From a checkpoint of a small transformer trained on Wikipedia.
Size: 17 layers, width 192, MLP 768 squared ReLU, vocabulary 1024.
Architecture: RMSNorm before each block, no biases in attention or MLP, untied embeddings.
Each number is 128 + 32 x the weight over its row's rms, rounded and kept within 0 to 255. Layers, rows and columns count from 0. Numbers have three digits each. The size before them is the row's rms in percent of the matrix's.

# layer 12 MLP down, 192x768, rms 0.0664, rows 0-99, columns 128-191
100:104073095112076128164110142116105126161167091173115146101164122101098087145131146192107093091118150147102143102080072109124163153130078197169038139138166177141055116128169155145099168130155159
099:113077155079114140105109139101154144163151160099164130153157148091182099125114094092104121185146184120114058136045066150049197160106105205092101131106117187143159147092115143145141157134140137
104:134102194140126119144139142119118175133158099138098151085141099173122140099147084180114088134106122161116100117154134126116169179178130138088132175144126141120136056124169110137142142167140151
107:126194081142137144154124155159134107160099128094147127159177116153187175181148164091064151118204099113158093147114119101133145143169119057124095155141071153066079172128119195141158116176134159
107:104099138116199081128117145162104123125106126176154175103161122133108155050116083118133107110071107135125140082139166115070155092122116121075102091151131074096143205140149168137108155142131147
099:113132170161222148166166155119136086175144114131165083173141151070112136134121153090148120124128192112098100145120102153160096169098100139145104104122151143128096153076099064102165145196128117
097:129149173143161179105124101109096093161187152139105189128124127106112160100144120110103113145081124182113080143112140127136139123130177083126162128127175137158196148132133138141112091063162167
095:140096208121105127132126157060170144160168195138138136124117056154158138151130111112083126099085087151080154144121113153108101145155156114133133140108108097128082091115172104121114162091103177
099:079079137193118124140143154137159128148140095103117066169132176092101115127098130128152110120165107087117094129095121168143083095124093129161100141121107138153135057117158133093121105120141111
099:116133137143067114124095160113115101152092205107090103158093164128113145180151134121156115061101148111080167130113125122107089085138124120101076154149149177138086080136104198157081172095139038
099:159118163216138118094133190185102142139139172114130099180138167165061143119163133123156097087126095138076140108099130098111112104119133127087095071091133097094125134084099119106109078060046146
098:151064168139157161132143169073107158136154146176126125150096146199100157117099108087180120106137110106121117145092166159138150130117088136151159104143107108159152135141145181132124104138077140
094:124100135089128106083145068195148130149193174160115116189112152130140189177150074127151147096143097101119189094140154107168183157118141125097072129099103128201131128157136086092139125110163202
101:117045202170094151197096185115121103115176099103153201197144155189122148135148114077145119076093113145217146143113152108139183074171161128140115187105149126125187092128087136138167144070114175
098:101133133166114131124161148096167127137081141150113100110120103157147181155124091136122115108190144154118113137111148166148166106149115200074098055125095118140072157176132076142106143123126126
098:108080150118120153161113145100079142158127156180171090134177130187090165079102099170139200127149120156113151112138144114111137119155080123161133161125143175119137110173122117179081215040109163
101:127136156123050132137134050128107098143125120111156141064051136170085092120119189221164157102122124161104079154100117123141125126067165120096158146186124106148107084136146109098066115155093113
097:159170159228123099180156143100058084122090142115136105173121106066122134159164211121090149108114161178066112157131086114111092096126071141151182181150110179182134157028171140104080126138127133
101:166099197136105063132152170034080169107113104107111118168173076124102098115070163093130105104125096146068113114059115139188161122149113129066138140127102135142100140124156134115178131104163162
101:146089084128115107143161141149136130127155137055208166140169136135124137082184128134115083153125105141087111181091133075113118155109084157131085123181156117120141148086121114089197103101087130
095:182135160118139133129078125173175129183070120146110133124128193117093090138150136127154117163170155115103098137069212130102130130139115167114092142102100160138119152132155069077109086112158129
100:157162086170060150182132155131163190156134140186162179141189207175176105156136193141148078112148091095184161136123178155133112124121091150149112128086090106104125098169161113121146163124109122
095:141148173103111156140153107132084131109116172142123111100122124136132126149126182109113169117095171118046105122155133154182192104159134118130165113185188083100114176165094126081119141093135171
098:126137143189095141096112192114113131087131153116174151120177089153157136110125105144145141170126158115140078095117158176105157155106164087133128102114161054145177174126162117212106167106089144
102:117139096090136112100142070097130101096179106139119119107166051090131062156172140062095117125150098124118141115170127136106185121085111113187132195056099105146166125113116103093117140084115084
103:080100071090152146093161160110147091169091122120134179104147128156163124132147169100115095158128158143165124120125097173080090096137111110146111148142133087083191140121101159137134104126145081
100:129102109134107107115117146158140107154183068121060145091111130103155024129134126184203118116153131120097109181137093081103129088114102158157127133109043153142192138132064133169142064175102152
099:156112137178132133113097212124143162159100126165119147130123063147170091094149076079131148110103053113126077127108104187102126137168156091097161111119109130186096122128149156167157167111128129
099:162134172106100153061069136109142146127157170136110193131186179162127109143124203139118122133057157162135097131138177046122160116121133081136127106197149084156129083120152106156094130145115103
099:126142118139149150058121144111176142129135096141155151159123147123168167113092155115137103131183191089138114087107154153088151123177146094165145128153151115114200157153120129094146117174064171
104:121159125096150206090148068122153189143121117095133088108100150135101103107104154117127165120138092108069122124134120083097115133089079080177109172081128121083121116126139118113121103144188072
099:134099168085125137088131143192079151148152140146134140124124164154099208068132099167111120208114155120119152098116082169172134164114106145155082140117188094111175111127103071074119173117139139
095:099136091170148141143139181128157155163138080154148109072146096110190109126123083122170153114085072115109160143097155160136058074141135131115167111196114202127150151076138103096184128112092176
102:115193084162188147132166136148138115153119142140142149147150156167157082117128157132092062156052101093113145108067095090094157156109146126115148138115134095166076156170158171201123181120096165
100:100093128145139092184170171140122141152200095129141173098104159108151146136178107129131044143106177119104183162219129134187085145123130155102201104123172161093145135104101122099162118132158186
096:116115152125116091140068123076199137113132115116141089125155171081126085136167165111126107112143136114092147113141139146055139143184106101144131213149117161124164178153092111162155144092123108
103:166138167175112135047109110104109155128166187092143122093084115146137120159063182127128133087083143120077073147134139114124064137125111146148099124122078123071181156092093149075170105126117107
101:196151127131159066045141171203190144103146191096086114133118120131143159164120142102099103172131126100088169157107153091107106124104071075195098116113077065139090147104116124126106084105149096
098:069153145180115115097084056107172090132093143098100119133113087174128136122193192171101119155162118125177193105101151143111182107135086108127074109174126077111179089126145138118131134120146117
098:135161108194150166155141118108121105105137116145129140160105162152150086121165105138118140083109136166137181186105130127140099181085100189107143100107114130132120125167100154096153146142143111
101:188139142099119124182110104131141128084080123110098165100060127167136144107145082116127146122098167090131095155110150115171120096175139139121202093191111154111109147153104084121168134194078106
096:182105111110117144122071086147122090144076100107114192082158166114040114099113132098189116116034092092095127097116187109140094133128142119121166093190130136059145124146096115123070146108189128
100:098114114091102157107161184179159159153051088064052101172099123101134160175176108156144117095145217139181080111174152185125151126122099121108145146113156146158148180099166106103080183120107095
101:120176158144093158162150075160087106123162127136114081132130217120169126148126151138050135131184101154162105183144191088065116151105174062122114115145160137147136160137098134131159062116181150
102:070117133120093128207112167082151124129214130097155142168135123081148094135144028146135122154083128127122157177087107140076089168102101110127152159052177176170106127137097178138135188142127142
103:147111165162137092174115188158148128151164078165147139149088163132142159163110090165149149117099120148140152144154108114108054069137117108174072101111134131143129155169083148150110074125138174
098:153140161115143121201093165130183147162118108198094126174101116081071126127130132077087123141147139160132114149129174130154075103161093155140129076147150090109159108174096095170144205132122159
093:156080100183178130122085069158114157126111087114114136062098104099150143111123106144107156199152146138113155151149069092070105142116076153122110188162114118174161149094138115173149149161076119
101:097100200159105125140116153075107119135119191106106139166124107180119118090096100098119129164146108130184123096106152091072117161134150080102052174102128120121119147128110178107189146147170092
099:082116124114125140127093134128156143075154138094117119108106125093168104098120089102167169103182141156106134112136151074094104120126087107136146159170123142092146108056104116146121173151130191
101:162129153129071101083190127139173095123164142093118094121127160164176093181094117132107104107106114136073089139112149088121147165161114114119085166147074079163162164155124119077082163166153130
092:125133097116104146115105213101114086164075168143133120122121097092082147132144085159115143137102089124118173175124122117228137081102142084124126155137144073169119099158139172114089127182154097
097:140129161116131115158091114085124089151176108154140116111133120180158097107138166088105094163130112129121106130139141156134127103173168102079149136133146131085146090101143073095109078183075150
098:067211113142070179156098141170113188134086145141116044124129142080077179056108175138133125159105187121086149155143089093096146131150092149116124133039134107184141142045099145170126143103174105
102:130178139158118008176127078099081105146082071119134178132129088156127146133132105190181126103164115129121080097218136092181121133141132095139175130141148133189116111109169131173164061137141094
098:114071191145088165166153100084084121174170143109128126194147154092179102125158169166121135158138181149135132131122125183156054152149088164073144131117130143167159148141114132115142096172178179
104:126114130141102135145128083156088111101123126102128162135116143117130119128132139094097090102153140129168061140128111138105090115090105145162159121117152094071107101147172165184077165140091097
102:121144132107112186113147128131126096138080130108084112125131085126108151123057125162094108161139105118103154192140117151134175109134173065144126116153139117095106066138172121119109143097103135
103:218124139177102161110141106152158086174148103135141096121153090188138142103132174210109140127182121142136106148126116125131164133159140129099111163135161159179094131160104127144142115116145109
098:130133135144141197068136090080112177164095122149128095131140129114123112153110147137139153119150126127151127152075108107146170137111144095101176144171128091176126115109113123159145150136093127
100:103145064151077165098098161089114117175182131122175148077170127117103152150157147123124139097146135148159106142163090158127117110185083148119087173152134143174110113130116158089147151188119117
100:146075106138089181100122096111098064125176116116075146136185089156167158095112112164096097117150135120119113111092162109095115131120156115113063125136139124132113107094049141088145142124092132
102:073076099144119094102127145095143104057130138116088131088150131147130146102117116138150138148139118145133071195138175129155076147143141116048102124124151158114108136130102114111047086117143142
102:100171121182154173177126143185109127101179102090162143167140153153132086170100121124121145138118103120104127107139127052141101120131162156123146074098162198128088055135063177085184097124128180
100:094165141161147056136157150107122140189092141182130105136154149129138119081128126164159131177138224085169129085101151154186120034115163113172163109148083095165114171077119070123097108147141123
102:103157131110121106126063156118088087133155112155118126149160125168160144160168189106139108141130134170174148105121116136144184123122120202141129135179129188131140142050098058124112144176148108
098:130145096145154080116073165117093097119142163071110102093099084065171090127172114099214069138131088104151165189161162118174160119138132148090104156153127119116089093121153130137150152134107123
093:143117181167132151114160175155115173032106133156159098199119135111168106101165181135147146063053132130147104128130118168087078150131145091178078130099119155102052097125136192111061133148195167
106:171125148065065139086095109162163129177059169147133122118125140111150130060132086146105075082097118125129135138158120115131127124175126105094118093097142176135199065100152145152150151189108109
099:117118084105125188117162073198121127114161131145122056156142112138175169120110091152115137063166071113082121177071114109120130210118183190156146094133130110122109074089078130157076162115136142
096:083148136177154140129133149096053082141093185089130105147124124147107126109211117113126099072126151090088140119125131097097127155067074126109142160150190115170082202142157119137053153090167108
098:167100190088169131082167139101059156123175145123130155131125099168080137168155166138161115106094199113166147120120078091094124127135089152062125124163157135124169121118142099087125145119157153
096:098177144113100139121192156087119150115154092168136154209133134131117128125104095146169108140088101106156114084176145091095089095098138171086134111134123155193159189142176162129103094142070125
098:097128169149151123141055177116111108053109150146077125124118156109155156123186149113149170154095072137122042119099095111124091112152091112114121134193104131116109176127179138144113119164130115
096:116163076155133154129109143130088159200153171073067123122137120160108094103106130081122190153091107109118140170138111069119079163145127059190205109125126146050122126128137202117139110084094144
098:092089119122164129201119152128141068161111080103139109152120162142129167163121118167168143128178098139125122182135134157099082149143100113184165125157191143123115042164128119172143134152206151
106:163107108087154062157190087141070124077114146102105109091128150112038151136095173119114134186122144118083124123117137113092101079140095140134124073129113093117165073165126117080077129108126097
096:126097172166155111177173153140085141137103128178113121128085116092157173078163078167157113101080102146181185145108120153138066142115105119113163120132132119130148176115208157125122142151113130
106:128049112108077123072158152079052126094113147163167154152129192114149136192099112149161098132095119083061129168176113139126099151133110140164131125152128148120123148123107136151173143151107153
100:134129123139061142175114067087142156097141100101090100067115135128147170103133146138175155138118116125136117152146083122123127162143107161088138083122168153118142105164079152107127100117117106
108:178154153156120072143167167134134104131133100107163071148145083079117151165160184152136095115094099158149142087139122093108090081091104082177144174121134153123121115068083124135091114157101102
098:125141096125094175163151145073159139102104150081168085144125088175133107087160159141156154214142134107132138195115130136114101152170098128103161115133162118162061224126156079130088097127219090
093:102085140104140125133123084133155066147107117102224102094138106114136130076109061131174120107123175099164114118108146175134133097119163063138108104080108127145102123122191117136171143161106163
102:103096067182160132158079147133109047059088150130078085102162120145164130122170145137150165116142102081084138115124140143122084128127128093134103124110100152099077115115105181073171141160121090
097:128067114112122104132152156116071079103181136123123112099138130184102149195132125092171174167196151120190116195124131135134098101092155129156104118156147136130123130113150129183046111128106140
100:096140164192162167116158142103160089118167158150131156125154127118154120175104154127186146158152098122112163053051171144139116231179109108119110101163159132072125115142134120069075176130109149
098:146124105116152071172080125142153153116111095135127134147140142110208132085065083122088142124122152103135105062105121159134096142132081115148123140100131194119124079097148132126075112130089079
100:104153100132163117118063145177144120171122191111096141159163129119110089142129142120103079153082119115191132147120139154141146143180163111098160089150055100097116119109132117083177116126177086
095:124153108104084113162146133148169113178140078110143163118148167180171124075148168105114131141164148084105115138110136190115103114084127156125085134147116129168153099126092140145110124102134087
101:087160097071095138162162130136108120149098102112090103095195141140141141089172093108120128162144132102156173109168156173177135124103119134154155095136138126147163085088144118065101081141141106
099:150156098150152150110122124124186146130106108125090117060161084112135128158127108141089163163064114141156132138119174106125178128188151179095114112125092090175146160211121116127139155094136089
098:119134084118112111116103144117159148109136108114125134114174143154079084147057126132071130059134140115116134137156108159126132214174121140072111118153110131116102113119098210144213142082133166
101:183145180161179157118106168093118162066124114107083149179088156083136082132102155146121156137130141096094111146088137095109137133108098163108090105182132138128098146186172111152183148078108129
098:128169148163118093091149102115117135140190110141167149055116141100146118105103111160133155094105146104122134094154141114128082126130103143143113091120117161130135135082124123197142141119168127
101:084158124088110173162159190108143112153135121101100145113221178109104110150140145096099114115107098148129150124142153132124173125132124118151195168193133163122153185137127064105160095154103148
101:147164132135111113148093155129085072133167159174112136109106122098133163131108153112206115208163187095115131142087109094162129157170157157116061150110185092138173111113197129197089113181065140
101:134193122160090156100079132095109088029065123144123156130155091129142195109141181105116115156136204147133123136170113084172101125116153163164122120147088143148117122099086107155159113155171072
105:168160123138125152164118187133147166141134088149130149107111106165144125154170118130222107124099113149113099090146125138095114055183087170150166150204084119062147166123127114126137148094071139
106:154082167157158140075113081123146118132122085140141100074165084147120140151135058069128130122133089172136138100147094082137159155176096109118160131116127099131152156150077155158105129134144138
101:083121144097137104169154139164098152144082050179155141168134114128136145086147163152108142092152095130144122166173128175094144065113093128169169175176092125141086137097138169141142181142139182